From a checkpoint of a small transformer trained on Wikipedia.
Architecture: RMSNorm before each block, rotary positions, tied embeddings, normalized queries and keys, capped logits.
Training: a variant of Adam for these matrices, 376M tokens, 5744 steps.
Each number is 128 + 32 x the weight over its row's rms, rounded and kept within 0 to 255. Layers, rows and columns count from 0. Numbers have three digits each. The size before them is the row's rms in percent of the matrix's.

# q: layer 6 attention query, 448x448, rms 0.0306, rows 141-191, columns 112-167
# k: layer 6 attention key, 448x448, rms 0.028, rows 141-191, columns 112-167
# v: layer 6 attention value, 448x448, rms 0.0275, rows 128-189, columns 112-167
# o: layer 6 attention output (transposed), 448x448, rms 0.0265, rows 128-188, columns 112-167
q141 095:095146132076156126111120150097133071112110168130149194130074210157131084097126183135164167058180084171126160104146085154111122061091108120101195094099155142060157156081
k141 089:120198141189127103085122124138098111155143143141148076143124200103113143130163064137092094100124088137124150084185131097135162114071068163113095201157183169115168123111
q142 088:126115115070146125145083156173139084146119164148126137102080114088179109087105212110181178082123099146109114093169139203128160058127118137143156131144150111133105106060
k142 095:103185160098113122089124105140188123137135085091191107108110188163084069108180067183169124120112091112172186148180099124074124166114066150157162108113098147111142159132
q143 081:044070123125180110111133137160119123128144090130151107175188157142109158111075065148095161149132111107143082161197098118140149117063157075105158155129178089057102116102
k143 102:123174159193133159159125192145170130141099129140159094144115113120126226129122127060107134148170109155088101130135156170154204121143112106162098116096147099125115163137
q144 095:149120100131147157178144121121100164085057129107129111114184077118181149142153117111144146127101171194162098144086100081128151130129098102146150137165089103090152077143
k144 096:182035103092116147120114107144130130154061106142063104136162027154189132146078127107107171145148143102139144147102109156129080087193194124088105143145126147136086156113
q145 100:148168117116060165156138175105099145173095162175142170088156147184087112147165164143102160077153115130097193114095047124093107094145138218124164132100044189019133185166
k145 136:138157144107156120074128113104134098132094114112131188151153171136138103100108146152153105157089128131097137093070105105064098121118148178169130090087155091091091106044
q146 089:063182116116132145143094137100139137148127168203102152165152211160073112108150105185119117176137120079124128166195134118161135119079131138173134125131107155119082144145
k146 114:122159188120119125121127100138105107145083130136162165130164139147120160108091185092088074129104043114133104105177202142107180131124149095159041206134146161147132150130
q147 100:138119165156112147180066092178106157103140132090128106129074101142179143188128108132130089138118164139143107074127113172162133126161160150131125138134166116163179160144
k147 109:189093147140103168084134091099102057166092134152105157144150098149175127110096124115134167132126150173125172176058171173162078099150178110112126091110179166134119108121
q148 091:117146094150118129187105175105102129083091100109134159166137128157137158093150160094113110068110159175112138143090055188112122125140118184160157155121102171058166133127
k148 115:124104126083122110130143114145160144151078118147077109167101104105106085143158088087141161107137169133139117117135120208122083069124165152090177121111119202130072165117
q149 108:170134127138091167050148157127132149154127102106119097071148120128105130123137156095164099098131127074085175099043147119148125172164074164097143096078072178124150160136
k149 114:134129145096106136151130125119120166136170106097160127086139094077110092095160149189082116127138124146140127143124075140151101128185128143108090115143090126144107108154
q150 102:167099107098132151135130128112181160149123115149070123137137141165141133207126175133188149128146120138199140101162112116103141110164154181154168122156066126126140108129
k150 143:148104097190134142168117108081121108098189117107167127072181106131122159181095141129146113143191106106131083139162105111167183140154089062147099141149138045124127122128
q151 097:091147168145121131182089223203113174145121125129140131157108148125144187093164117148160127065146132130052174143089174151142121160204139156126158148059114142038146153138
k151 132:089140191110148150119134096107157119171118113135199202124123121147128160131083117120128099144131157184155118161153173107129157181198142090189076155140155149154137128116
q152 114:165135135102092142174048123153083159147113106158031097136140117183139137145177135098139121095115152136175166156113161144149146140191139118127153112169062153136084132132
k152 121:113153159093106149077128107125168139110155071112101101080121094196158076104155114230102147163103110118180152151117131051061113151182116119156165099111111080161120112186
q153 128:147140110148137135162144176102131188147108154135148119159135104082083162114173152099126129137150139150159125104091068220107150103158079128105100149048128197116186157085
k153 156:185164067131166175074135157095125148168094136122130139145132150155128175126108139077134107145139103124086130101087115187113198123099133138161148107076157103123103124084
q154 118:146122082139132110140106093141174163131116138203087118128095099189104127137149098157125119131142109136188096106137088132110131090127149075100161154072154115141161193126
k154 144:094183147147126146137152174117135142084087116159112131126094093162140138140144083154076189123134092139161152157152113193134196130096062109142204134140126131079204179170
q155 123:067151175153080110104145147113143161069150123161083108089150118126144116171107185143095165151174191151165164152131136191126101168139083145166148126136116050161131128082
k155 148:087091160141103129122161153140089141140125109124087066133119102186121111139156140088115073182195159171093121055159133118133173145137108085141155128151139075130146126086
q156 128:205080127146092135109128122097094108040089141187147153100093107150137146137134137095187100052132085125086173174140083167186191087107155089114132113117170118086100171106
k156 152:163149097122134083173157131137090167090078122146180209107158116089144150119165131097140133108107172139173096098076120124134183075120146122105132151169162154115150183071
q157 113:129107135075134140109086064165115133101150078148135087130113146078191154120096117123138146088173119134122129116114129148141153061179097124104145081107117151128147087116
k157 131:135131086135136108116134106110139200147129080108110103144155095075125136159159114149109140111202149102139125053129104182121142067190120128122132159136073067147105155157
q158 128:134078114116143123153076055117171152070138148155202143104160131148151142120164089102108126116098126158137129152155136156116110115099160085200077117179108170158113114128
k158 160:169081088149168120137140094156174117117132129120136080098129150175109052096138060130122122121122136121093177176129095169127077178138106082123097097154104170134073120144
q159 124:149144107112176145174109055155117115131111166154141156160056113176215113172195160079126140106108126172119106158175166119130095153150104164195086092104132079153107082147
k159 157:154182141158137169120125110123168112125133070083065141164110139193140117178189085086187112124110135071158093117141167147155116152174140143164120119149087164155139132126
q160 146:155150124173131169091129092154098106137121174164111178097085139136143068147195195118188145145102121181072162162151138066140163121165062125186098100104139111141143114145
k160 128:101124097097144116082160177086188120145098151182130095136140119160117159106072141154088145142059063114145151179109143128115151119122128112163147159083101120063107143147
q161 135:144213133139171155140130154148152094205091177142104173163098141132147104147184157103156138146108124176120146151187142102148111163122085162118106113098091089119129096129
k161 099:143067104087153122162150137159129139146128141134170106082117142131088108128088104092131143091134163108125151159206188117181113168134132095128101158165116166121160185134
q162 124:164121122170127170107147149090059063104148088122123154158118134163127101169114110107150103118149181146077155124140139068164069166131132070167080093133164103146138110150
k162 077:070190137163086112166140120147127112098103104148143094151158133149156169129135138105062132087079178102171040080170134170101186072136089151141135217127102112143105167135
q163 109:113130123096167165141156146104036101122126112146171175174117140169079133141123076160127092068153166112095064179073135100132102130119179122187083124163170138143165149178
k163 073:142073126117081123134166096157136126124061121115130101119138047146121114102137122132082130131172132128133129176189118133141123071120131116121118180145104133132079160131
q164 123:142170146158117131050117149140145131176104088143106143182172106113140079195176162162171133114159152145138130141131133170100171131181092117169114158105158088136142199116
k164 091:128113147168188157126112141169097140102155124157147148112156170070131159102162093108114117109089192093143073149142134104096147153121175180153115151159099173102131138145
q165 116:098124155144125145167180117108081090053188105127131136028167126136123136100131169124149152118160092151130057093082116204041114120142171103130107189114137102076140179122
k165 133:156161121135158170088092151102149058163183116095093137121110152132122136172135092151144144082094111077119149186174177125144074181133149168172102111105110152128103092165
q166 101:129154145141125143121116134090123099113129164100132145058114134113115119105138174134134157123102081199136101116038158103118116117132098142127166138133075157124119112100
k166 071:163165143183120080126125171123160133118162151174173116125110182144159123148099120101088112087140101186102177079121106156110154155097090145092109111119206133078171143117
q167 097:112130155169121175184118093099114075102133128101112152069110136138122172119148187083133139139107131183100084131083086136119144081107170183101131146134064130109160147068
k167 076:185122182153127108085147133132157143120152110115177148135105106145112092195090117129121149090129151175106199124111133121142170175150107103119109124111164115115176174125
q168 101:125189152127139067159146134106155079130185106110107165104119167114061166127096141126180108162129130143072184104183152134089107191120098138076115153124116104113115131172
k168 075:174141151190139094127111160176162134143148143134143130134112186140115199143147065103115118146148103136134140115129096137138132104067082125077130122151123178109211177139
q169 107:088139109134114112149129129158108188112104113076113066184183094122122120165107059181120060157104167095112170159143144119141152180141112103100138120158136122156095140157
k169 077:094059094084072133151129094068093162150100098183111199114140112148132148093088136117124160090096177090168119151101139124089121125161196130097109128126091096118075057144
q170 093:090101108112207190167085103148104164142168149099103165151143050093166124117147167090119201134126136136188089148116101146133109082115160129155172114158154118147121131101
k170 073:134186131131113139140165185099165146099080116181186112087099134170133125119129208140127098144133138179126152127095113138124151182174106144114066147166091121166127172132
q171 099:104088145107160152134130145173095162129114090106138097159130083147133142102135059183104131176104165108161077174145186057126129129140128093116090173135164102151136123212
k171 077:088058081110138185158149079096136104118105117113113174100156102111129106135108180200123147139137180129150104139099120149113086140166202105168135125106048103144094113130
q172 089:111111130105168166166097131099152107133155157097140180110101173145107099075090196124125194118125108142161128132109088137121141081059140150094196079115143123112141100083
k172 088:131178155139100099110137141139089109121117147122134118116129165135174147131134099120042093120111100159093134064167065134134169095084066135144067204152132159105168185080
q173 081:151174171123056145069113156109115104121115128143117145145127153142146119141172146141132146095146114153081141123072130093086109190200106159136088114084058111184118128168
k173 089:140115088078175083112118099125081133153140117165137164200139147134089101142096193134171098118086126125141055140139140082100087110154175112152146126137169088109112109083
q174 101:148140159153117070176126097090146185073181168115111166141131129115115191145158103161147127197123139189171117124172139113118127191148170125154106139148136103157152139122
k174 104:169139107139143122094147133121110108191101161129111162186111115080093136184072123048133081167167107104116144141165151112167147093093140109140103166106170153114107103091
q175 092:096130116102160133135120115068148074140131131117149120119081149139146062103131159098162157122132087134131103104194067133122120064048082102108187104098144113062138133055
k175 091:134202113170176094099134149154111129152155139119168106172137224106118130137160075108130106097139111133134128085142119129113146130045116171135111174138187132104183159122
q176 091:121117112076134096074139101146175139160129142105114142148088198154085096102094142105119138136094088098094146137123165117187161142084048088151140092136186115126159085108
k176 096:188163146173132160110123152124090144118114122103138142128160113097114133091149102131064134101171129170172171128181122107158125072047088141079070145178160151176171117170
q177 101:180076129126138168150119180089101165137134109155112128095168087152161128150153119171141126145140141122083135125090076080116117137170143164116124123118040158108118143141
k177 112:135146156040162072166115165145151162107113126162145163073156088197101155096144152177114124115112187156161122160089103130086103164185139139138166080158084089098110161088
q178 088:063112133111142166103172125072178091105086156118145143136116112092163130098096134133095202137172103148134124133162061118170104050068126146094164118129135121070148130138
k178 091:115218094208187130182138144129149092124194124171142133156145177148118125162104086122127094130176100178129103146189108104136128134065118138124120134130190151108196142114
q179 097:076109149140132150125143188180122142139112061162183103110105135087112184128132107137098117088152154061067143165073176105151111166127055129130109110077124114105099143116
k179 119:094104121163101158119113107114105133108118098117100101112084124145171146155123103116155138170091157080114109093107095144130157116144116130151209119113054090102120139136
q180 099:130160118111186068109127161144176122138152176117145187134143186108110083178131125148175087152152089083123147101138108077136127127090085110154142136150173055180149095096
k180 100:131197121121156088108197126115092139153138192097137133128153152163113044080117119143086100110091138157172126081159079173079121139087105115166064190169161154148151097118
q181 093:119131131210145179044121159101186088130108134145171089180168133129076128149141161069142094088133121069126108068064119097111155092114086174139145189094140159123108169133
k181 134:098128113073103147127116115099124147113198109094159145092130158159142111094168105177123111147111166133129160082112069112123125166133076177128173078138068098149131117143
q182 115:126185099147110112128135205159128101118145129133119107145138137135126097175146172121158099096103107201074123113107100125096124110128140186123156133141078205107091108160
k182 131:150139165108122115080145107104129108138161126099084128109138166201173121078115116174155121132123087138157196147094106123129117110129165098172215072131173117149120100088
q183 110:170128114163095083152181127122126187047130106081127112131138094129145125104161131106146089121117115152172131160105107081078102149132084191115121127153119116135135089097
k183 129:117126143095142100112112121098136155127059103131068109123079108153127131115136115102158132157090111090145096117129177143107153109208142108145215105104105115115103167085
q184 109:144150188053106143164080082125131122162096098118079102153096096183149124138172093137106168116120161153211117154162185197159154098185146058177097125135140130099094147119
k184 127:147097191091118167093099089094152063162131092124087131120165050154093107124095158159130104142114071145176151190092135103112123093180182070172102135164155125133091141144
q185 116:201082176112139163090145145145136106146106110126106089127106151117119133122122152168060132164136130146169128095105109137154136158150145115121085140105148155119151130135
k185 142:038060086170106102150140095101185164185140112139172207105108130198133128138091111116111128100135167099177145093089128189094149081191152139071080126174114168150150143063
q186 123:151138139172181177117098079074111094113112137132111121146149144165069095111175167091097147139118140115126148140183124098131142135141093153068130160048174147144162121131
k186 141:104162117178108092095135111109128091100098113152081139204162119181143142179151152130142145146052128128141085083092120109119102068119116126142117130101099071136140156117
q187 128:164111150163109117155150113156113157125095112135155135139148107135155128116158140077085099102093119138118198137140119098135098146117166090125121171166169137189161158142
k187 153:095148176137130171125100140136183137187141129171171138163117178071150138159165093069172132121077160160104135133140179140153189149148149132121119089134155123159117095192
q188 123:132079124103164161058066189148163136146108109197160133148121100107121106185137116116103112094094127149107096117138146141126094112146171066155102089132120111135080106085
k188 140:111117080049159091116165153091169111163102119140137098102141108167085119178079149140109163127081132106178148147168161156145188113146143084168123163106126155133111124172
q189 117:130160154176108108187120155120123150107182153081119127104121155083138101098120104156126133159107107077157178163105146189118118154126163136128122110146086139155156160148
k189 132:163101080107097089172123111133175145153116133083166170126134124121129108119097132136122142139178088179156171092116107160151086061096131100053122121146142141113159115150
q190 125:104166169117211147155144087118093101122145072123098149125066117141058131113132120130149135088096089082104088148091140196115139114104195131137086143097147117113101153205
k190 152:121172096149143118135134053127123166085078116125180103167140173165135111128158160102143144168105114173120045086142098181094151130164151097093141144103177120184084098175
q191 131:142110200118104113156121116131079147058142126177121115153114104168083149135098132118054150176131098111100163079063083158093114100116153114091146178129138119099128114148
k191 156:116137118204137112140115132160153173106127151124117090166117160139138171116114115160111146094126075115163137129122121113066156125156127137133123203168082100054093155181
v128 123:035058116090105140097058156165129056129119109113172098102158169125177062151098122139072173110170135129143111163107159156138104181126152134133090108107166157064143131138
o128 122:117136136145132095132092099142159076084146054119160149118153191124150100083100151097136098141118143089058079133149133154142108145127120133111071132129138094113115119100
v129 116:061108089134120122140079152093169147178114120118085143139119146126116135151163086133144089132143153120103111105123093111187154085134116091142075079138088132116112131126
o129 114:121154114082126146145126113151158129150095135089073122084144124081086147138157116125127103094116127096091137163142127076227103107108133129104109060186127096126136112159
v130 109:208154121156106097094147159198154128104105130132121169164060154096069145118139158136163119136140110099120187165136156118134064209140108205013146107131202126088203088157
o130 112:112180104101128131124080102125101082093190169127108158139184103185159139079154182120156141086206128128134143142132128144174058143126127154127158127116163160110135143127
v131 115:136135149108152144099130114082157128127109126099144079102161163133083124203090155175129137199133118172093071041142143127147089076131195116115127141176124124091107138115
o131 116:111069108212077152146202127075179112140137119085097077159129136166074166127109125114095154169114113087071103140137108104138169141108095128094074130170124158198120118157
v132 113:087151073117109179156135119072122074132155134102132101108164128219124129151035173152140106126149146098108112168124074118134131128104174120174134135106137197152104124165
o132 116:114088122153130179130161126135129112159126134106118182109104179119089124141093154168084124153156117093111139125102128138150058175087121126141181102128062079170105165115
v133 122:110148159144124171068121117105156130137163117090135180130096167127199161108161176128141101151154086079131095074165150139123140158131049195182179141118138183077176139218
o133 118:099152118089157153108108153113111141166115137059087157132134122221109187120148136087125107138101106100105134116136132123227126153099149138171128165137127159108131121178
v134 116:171153120144106184126126127081150159126067127109103129140172095146120060145125153122187110182089134070203097194153150135104100081112136105163159137112144129115079159128
o134 117:068102182196165064122143127108158162186083103171116173083103056104122156086081170185128117182077188177097144175156134103160133127066120111083157097149144109127126114140
v135 116:082149189153137121132131137174171138210099136147104166101094176082120140139240134145183087134117152178156125158169141105130127101150090181092099097154111142133153181180
o135 118:066126130059121102121156128122199131109146116184102119129121114125183180130151129140138095131099153126129078122164122069171120098159130085094131094143134166164118156069
v136 126:187130133109092145107176121115168109122151165111112150129170125123113120134142108143100145119131120178140105093132124104165186155130079113114114155023144194157173155124
o136 126:127139102070100130125150140106107164126138097147140123107122136177152150138081110093131115123119130142158111121153129165160122123088142100088082137067105107086172026154
v137 125:125124146089148091101145135172118149164111128127163099123128139159106128217150142066145146182109097133139132113158149116112127100113173166124112114107105132220057094103
o137 126:079101095089109118118176135131134137079152095110108138148134073112129115168122125181073092127134118150097090114157159096138141094072150091111110118114205119118075154149
v138 104:121148119130124137122152133133165099098130115133144148100153192164138168147138204127018124098098171123098164175190156114169127142137062139164180132157115161097125086073
o138 108:134103088089106106173104071128175122069095096094139157132064085110143142176147111190131051049123159113114150116210152076169152077163126151118199147143089200106175113072
v139 120:131146113107182127114090098106102134132149131135147092166120112099198123166130195168171177131120139114107131172152139148147189097122138180118147125113108143125091105096
o139 123:193104103123108175150094148127122129161122110108147166141140126055147069216108140136100131089144157152181122105118179116153085148052158144105015136160158154079130117147
v140 110:140122141121132125139147120078082096050135147097152124131136135179093118157113156135081090166172117108178084106141147150072133069132114147067167139125164130122165103131
o140 113:123119077124094099135189118068181152147086188122102173204099164118111105147099103158134121189125114161051147098138110116166140092161154137086092149127177147122159090113
v141 122:100094129101107158118152086111138132096107162115125120104140097139091110113102147109111144108134125081175139120062109189045110102123191139184135170067089077190134116141
o141 117:132118150129141101128138209152125123171086178100141132060069116125098142114131127208131175163086050156179152122068167080019129149141161134189057135151148094097078173153
v142 120:170134073138117150153130141153129114196106123179113171108080101109144158140083147134188142073120168146107148128110133110156160113153077159074142133072150098145143119125
o142 118:133118064100140083119161122145144113083144086111198127098154114168185112096185114073122114126105118132138141125138149172170086061169162143124115095114116138119088032145
v143 114:121080128141101135157082096089157110049140099113137107165173138141093149115112116146160084122143122122140120149070085092167099063116146085146090164131118093188142101098
o143 120:100085073170114181146102177164153117177147124162191089163032187039113142119112054110109148106121113135165114152118091093100155133105138094075118153118099147144151155096
v144 110:129153120092100159118131139100182101096196134174141162078157088109112081082121131184111172136130158116096165095106165135167128128115113132124142177130136122081134162154
o144 115:158136134101113127127106145095132194141137172121073082129118137076093088128101107165146172118114181121134127126151126118209139130116134118089133128062153117126114120129
v145 116:123140113138143153196153135082114136104122101065137176144152078104064072109101104172094108145117127074132133129119119180085077126120140185195100110107146087131083035105
o145 118:083140108143154108127147105130129145110112169164092100102086120092135033110063090120184126116111157070170133185149096138108122134084140150148153125091155037104141146166
v146 121:107147140124149181082172110109089120119094147105176103117111169137177141137110107091160175133094107117126105127180146155106067119123162079136134117118114143186159133176
o146 117:092186115099135096117142072120112152148177142092133064206165120210096121127136164154075145165193153201115081106110130119105133118071150125128137141152097130160156151135
v147 123:097134107203144140105116128120153106151089133180160122100115138178168124191127113132104159120190135045151119176164188131113130110118190122115107173116111165160127122120
o147 120:151170124158145143151124090081138067125127037131148179185044104058125113141122103183085136110173152107135133130105165144092118072119134054132143211195189093107189118147
v148 112:131149101175110169156091159172148144180076136174104113170112149134131132148136172105158221113090165155101151155129145104110128138154101127132165115176126119085141141122
o148 118:188143165153112109123098132169125060075110141082124118100136059159187130147169114113156140094154108134156173118122174164139188068121169118123148194145108176063099082157
v149 107:129130139090048111166101121152142128149142149187113121212082127118160186062064170154129155172185133102103123131137093133112116128131153116129114076079075166144095136091
o149 113:195126084134129134105145079153108140083111127023140172140132096185199059159172151126176123115124161159183115092146115103137108116176131100118142163088125096150077145094
v150 125:134122104143088073140131145122091131038138132113147116120159132115147114139142119108187074123130098174134145167178120080122132129116134159129180151115118227113109106109
o150 126:038131156176089124114128148086097106136122175254135107157114109135171133148065110078185118204172145132136120116166133111156168173118119107073173176153154146169195130134
v151 116:165133109140112039090236149133134146101155103165107121090198148079150151043161088150170095136120131120149103131185158141134120169137136136110165155146154125087212089109
o151 115:100169122148154135165109117099131129172095132148116121141104166145151128099124130112110154100166141080179120119098095177130184108130174174116131094144097061133168110130
v152 121:105141165145134186183112140135137152111127097108115118131166154125105182204092114151146118147147105137165177082139132146111138129126102181172117115126128149136165134206
o152 118:129107149173142151175120178120149118139137127068141133096110115074163127120135121129138144125145120073143107130107138094143131095146142079160078090206138115172164160090
v153 125:157106076148151119115187225179123112177130141129137083138091147153075172140165091106088110200140095089125094133117108086123083165131142137080121128093135140125110128129
o153 126:125146124126150149148130208107144163138148191064165099093206117129126164136145158180097127112139089125115140146172140107102080138140117115157216055110115142184093156134
v154 125:163056128095118128120116153125153164113091122086199094051166119180220099137145197099142122096120101113127123186155092096156077135127205083138065145177102116143149111170
o154 123:178072076099150098119116181101093142137127073113210086050175112101121127147137070104134097126181185171095097135126138207084104078081157142114110162144170157118119206164
v155 117:122116121090127095138145102139148064098166102133116165120106169177073112144144167128164165085124130131127156117133150149134065103121155086139151162167155134071163161160
o155 116:142139168139185102108105098105104094115150085106136146173086104117120128145121115171106112149125182112157115134158153155092152103098154129116128135118152172093086128090
v156 110:122136150081113164133123082063060128140176139203119192117082184087053112175109102134101078127163117118090146142099111151163128164125138133145092192109137116135085177078
o156 112:203147132127136148156129105131089171144139120188071182150138159108089125156121151107179196089098062095126105114149103136060105210129182153137117156117101117180130120126
v157 113:141143132135104093108166192175083123099118097099120150118059108140097139148140118164132223121136095136073152098134141176143084186149096149086134078124160157084149111109
o157 117:093134114062080111138140120177114100066066125149140143121180099147174089147176114178121136133171144221128195158166118135136099074161131160153132182118145141102125144122
v158 118:139144104155178212090115145117182073152071120113109135114216126129154117138092148120084123155079138142140151141108130156108168087112148177136059122084100119174088164126
o158 115:096123086113104160121124126099144074114080118121116096153128093109070162146090095102027105091129107163129130098172122088110127177144179096116165116101202074147116113140
v159 119:154110068157142169102159133139106156134119131150154080082083128147164145121108111080149135099112109102175159123113093179152111145126051105118121107041120097142131128105
o159 120:152122124056125124085111107121126176118121143111184149088180150159176094134140152107109129116166115160128149085133137085147140136168135159130164184117056172111129150112
v160 117:122147115098077184162118091128189107117104146084116128147096096156163106176173152102195133164128117134191089126135122131080075119133111137100144128148118104130086113095
o160 119:089111124168131125167140168107115114104125145152137145100093124152111076155127111145197139102138134103119097095147143167147151144065106061070123197145129110128117152111
v161 113:128104128137143082164108175157116142052153127190117105140074162067122147161143136072138146156104174153175117157157096158131130120131116145132123152149118138119135034135
o161 115:124168085113115119127092105173158136071177130095120127091145140150169153136148117056141154133139086150122149127128168097040117085205105073080174177150103140102148162193
v162 108:128059148148093120138117119089113108083122110130140143064164077115156122076165125160065111128114061157109163117096112150098127090106104110186136079102138108085132152124
o162 110:126118152190109139076135120145128158161085178127115171109116163073057111109098153110081133105144095061127111116127098137187136172119080174087194085179135104113175101138
v163 124:091157135125167147102184087080136126093176133040150108143150137116112131094135137163098088141096163157100114115126140108163198121113177130156118178038108119211192189116
o163 122:132152214132157150101098137087056086173141103115164087139158115140107102096112158130119128153089145062092117121096128088085117097110106163113124165127145142145137094165
v164 111:109113080130153086105161201137156186137160116090204111131083137092070170084106079097120150100141182187177115144199090052130068152138111160128165118141182156122117092170
o164 113:093153113090153082174133111142159104139087145142193072158109104125140113080152116139129141179194111070109164174098137155184108121152127126137123182155112132150144134092
v165 129:111136141178099157194140111115132130108119134125159107180120094103142104130091089102151148114073146106149088137120153160137142138132146026132141217121123109083124138144
o165 128:158124200118123100151071115128142162137105155244125167109049127185104092109128092089163174157114127124136122122137102139157187128115131108079126141173103120063185099163
v166 125:122157126136136111087063137140038093094127141133141109165134189168153084195167107061086159144178135128179126126156176131123083108148150124088138099149112117188068134167
o166 123:113114166124156147129166119138105083128131197113152141188121152076168092172161132127125134153097130120142140133147191112094192137124159057109090192169155064154094156075
v167 119:133154121134116183032157128106145084103194135141122152131086126132078094107097141172165139100128120141146131135108076122150130113121105156102141134096163144109103119084
o167 120:140134081094125133107163112104114110111125115131156149087126123121142096115127092177097173140142190213169168088162132124214088169146150138147096134119128119113094138101
v168 124:186141098089142114147143136140137095103175142123159150060228091123119098127093129085185131111119130130055086123100129132111151125129116155129136148149150073071123090100
o168 123:101135080084132164072137092096136121160071132094084083155161154105119149189109106094160133143159141075158061112115189095109122102125127143131114143156114135118110153108
v169 125:147134164112156106135089101128111148120117139151114142118112133087144132119139140205122178158161151137117178195100093093123115118124125154176061104167152084049170120091
o169 123:150094106108166096155113107139142150063076111098075070115139182103055132127117122178165150131158185134095134123076145095089140099157098087124135151127143116142156072103
v170 112:126126052131180142193134079136160158129099139180097119100132129168156100151166144111142168174103169135117126155141149115175135161139135159085127141110129092163103080124
o170 118:162162142116130125132099095129119147121157089124131165132139116113139111113153117118089076126119164128124100179148226151175144110109121135186140107153157140155104113125
v171 098:087074133078114101133159040073117115105153118122155131098199077107140112106072138072136079113165148147179117149103154100118175153131196111161118164116132101198087083082
o171 102:132099093136102084100149080080117181175201133148099127114086137138104122107067142143131142148070162124193083126103179086155131196063103120124191136134091155158130102144
v172 116:096104078112108134172130154092124133085175137115124129108150165132146088108119161157138136193105122110138095072140174158123192170127098059124162111155080069175122136137
o172 115:112193178094105080138156158176163161114132113067126095109099137116096104091090125135087121218076151075122132095164158121127182130091149093138169103172152145149079107109
v173 121:139119148118132159186138117082118128136099133116113126125205137105152132115173159103096123126171135088072187173115080163132127137117137112209082134144099121123168140161
o173 120:146120129155160133139155145136181140131070126080094075102116100092146135109117138109109143148205178157091137193048116089120082105065150204145206106101146139142166086166
v174 118:097171192117101131155143099055117171150163139093152141144120061102156115094073139145117117122091092139097101134105114155157124107114136105123139110154121094111136169136
o174 118:147108168136110108130122140106080145165113172159117121084113168104071126097068143131075161135152143103188108069112089155206142171129145141112121065131135146193157099111
v175 122:120100150138136160082154155150124109127094078107106115142166108081138152192097111097101141155140061164126108135063149149073118197119111190146129087115152100120157170144
o175 121:108132127156075118121120141169156111182137053073081167130134150141122141095123155030075128180150089161167121155143101133054114131077162158160118148164181120123148135104
v176 116:073117107119120091140133158131165152125123123138162132115189153108157125113156116126130092137158077087076065127119135165180129097124141068128080103170134119132095123115
o176 117:101128154103122111121143176144188099116151133105103082054126141119095131077072146160150143163127136116111144123121140117201147143127131124148130035175124080150153158108
v177 123:174138099133066168075149101118114119181102139160122138148109180138128106147115138111107153061120188079128140138135145110078131168147074167155107090177106136173105145161
o177 122:138167184155125135101141100166155072107126148079157112156083159126146149185143138125120118117141127150144050164118098120125047129130116187193116127063123172156092215167
v178 136:115125143121116082090075162076112194118176141110135118147153178162150128126173163100146064158155169118136148123209136112134099168137093110172137103153083136149098113098
o178 129:049125093103128143127156119136125113153162116058103122145084104095116099163125132088111137209082149112107195143117175105132080103106126165121076144096139124140182058112
v179 117:096124150121101132070162161121133141131104165073114075128182122107066124157065168127255095143155157107115155196147167155059149119133187128160102179128129088139116142151
o179 118:106122167158120064133141114101090108158137115067175113087129074099072161149129110152128094125117124123106161127107090095146093114084152084144176138126097084058131152135
v180 104:077147177078137140115138105082120161127133112137172143106146142152130115130105121146163063147116123098150074138156169117046096087112177068163210182150119146143090079129
o180 108:128101051090159097160162133065160151115118127143115171106081127120071140109099093181150178118092144095144109117151132098113153181084158099108098103141165083162156166143
v181 116:168167162141118097179135157151114184150145117164156118136070093107161086139199080088110166078142195122166113191147077116174097144132058190143123070037157078146113089178
o181 116:133138196154155136152142143151129157106150133134218103111108141050168119126161110096115091129109131113176120151130144122085136061164130159135153145134126138125089063181
v182 118:176132159162151136148084145120106110170110111191178147115137185090150151136190127130157111145155159108105105109179154164158131165125141117131135161100137075083166032163
o182 116:072091089056156126171127061126175140137142068112137149101129077117146196162134158140101117112096109157062152143077156129161162116098158122144130137097155090126113104155
v183 122:094108118099100126113172120148191125104202114175151180123107127078129108141063153153099129152126116117061103148086129096119180108108125062081138172136097122137108118136
o183 122:148122119186103167133142140128085127113134080158068190136113137109114071122122113154186125135105172119186060138107139142097124139111130131131169130115118163152153100135
v184 123:108137117132121107119032128086110124163100104143192102119132152136113098165144126099088071112087138124215178116099139088169149084120112168190137125172160177126086131109
o184 121:107115196086184150167151182107207114143146094110115062135095151126125132114157094117124148097126135086050126138156175121168092157113135096114085162146120171136137131109
v185 122:098120112124125119167090135137139130123116159079156188135118106158121115163170161142160120143130144137180081172095111104131149104132129081155101146166089189141074098192
o185 122:121144091170123135156138152130146133122087121169175136174097113122159133094107129116117124184133184098119154153199092107132127192083076076129118161087123141195083109105
v186 121:129120159107144164085120112161153111141125153092096105134103097087119099154107179102144137167105151178127115179094121120112081082130131129115091068117129143054143191107
o186 120:097167117149103098093104117170181128135116098104102087166131070083165109119093115138174101101180106144133084153163106127155146100128126128166141178071163150136174151096
v187 121:047180142102136109118073186177130180160108150118135094137215122121119143159129128105117147162115128071075208138105127143091113083138113124146171165131131141141108176094
o187 122:175124172186128126095131079125133129097102125088106108171095114196119084116185118158104117131170105116170183113075156098143137106099123109129150094069099173153146134072
v188 116:115114118145202156145107138140154089143141141110135114151130139097113116166143169155171124129194090075154106096134141118049077170109182087092168135108119117145116216125
o188 116:106127134107116113121099215136115124132174160143123136160132127147075131132100141178109184175111145141137125124104110152078149157134149100134133153149162171146187151074
v189 112:166132163136138089118107181160138118171078114174112074137172100127209124109143100122098193069128118146073170182117083205145129202138094180136127119115104135101136157181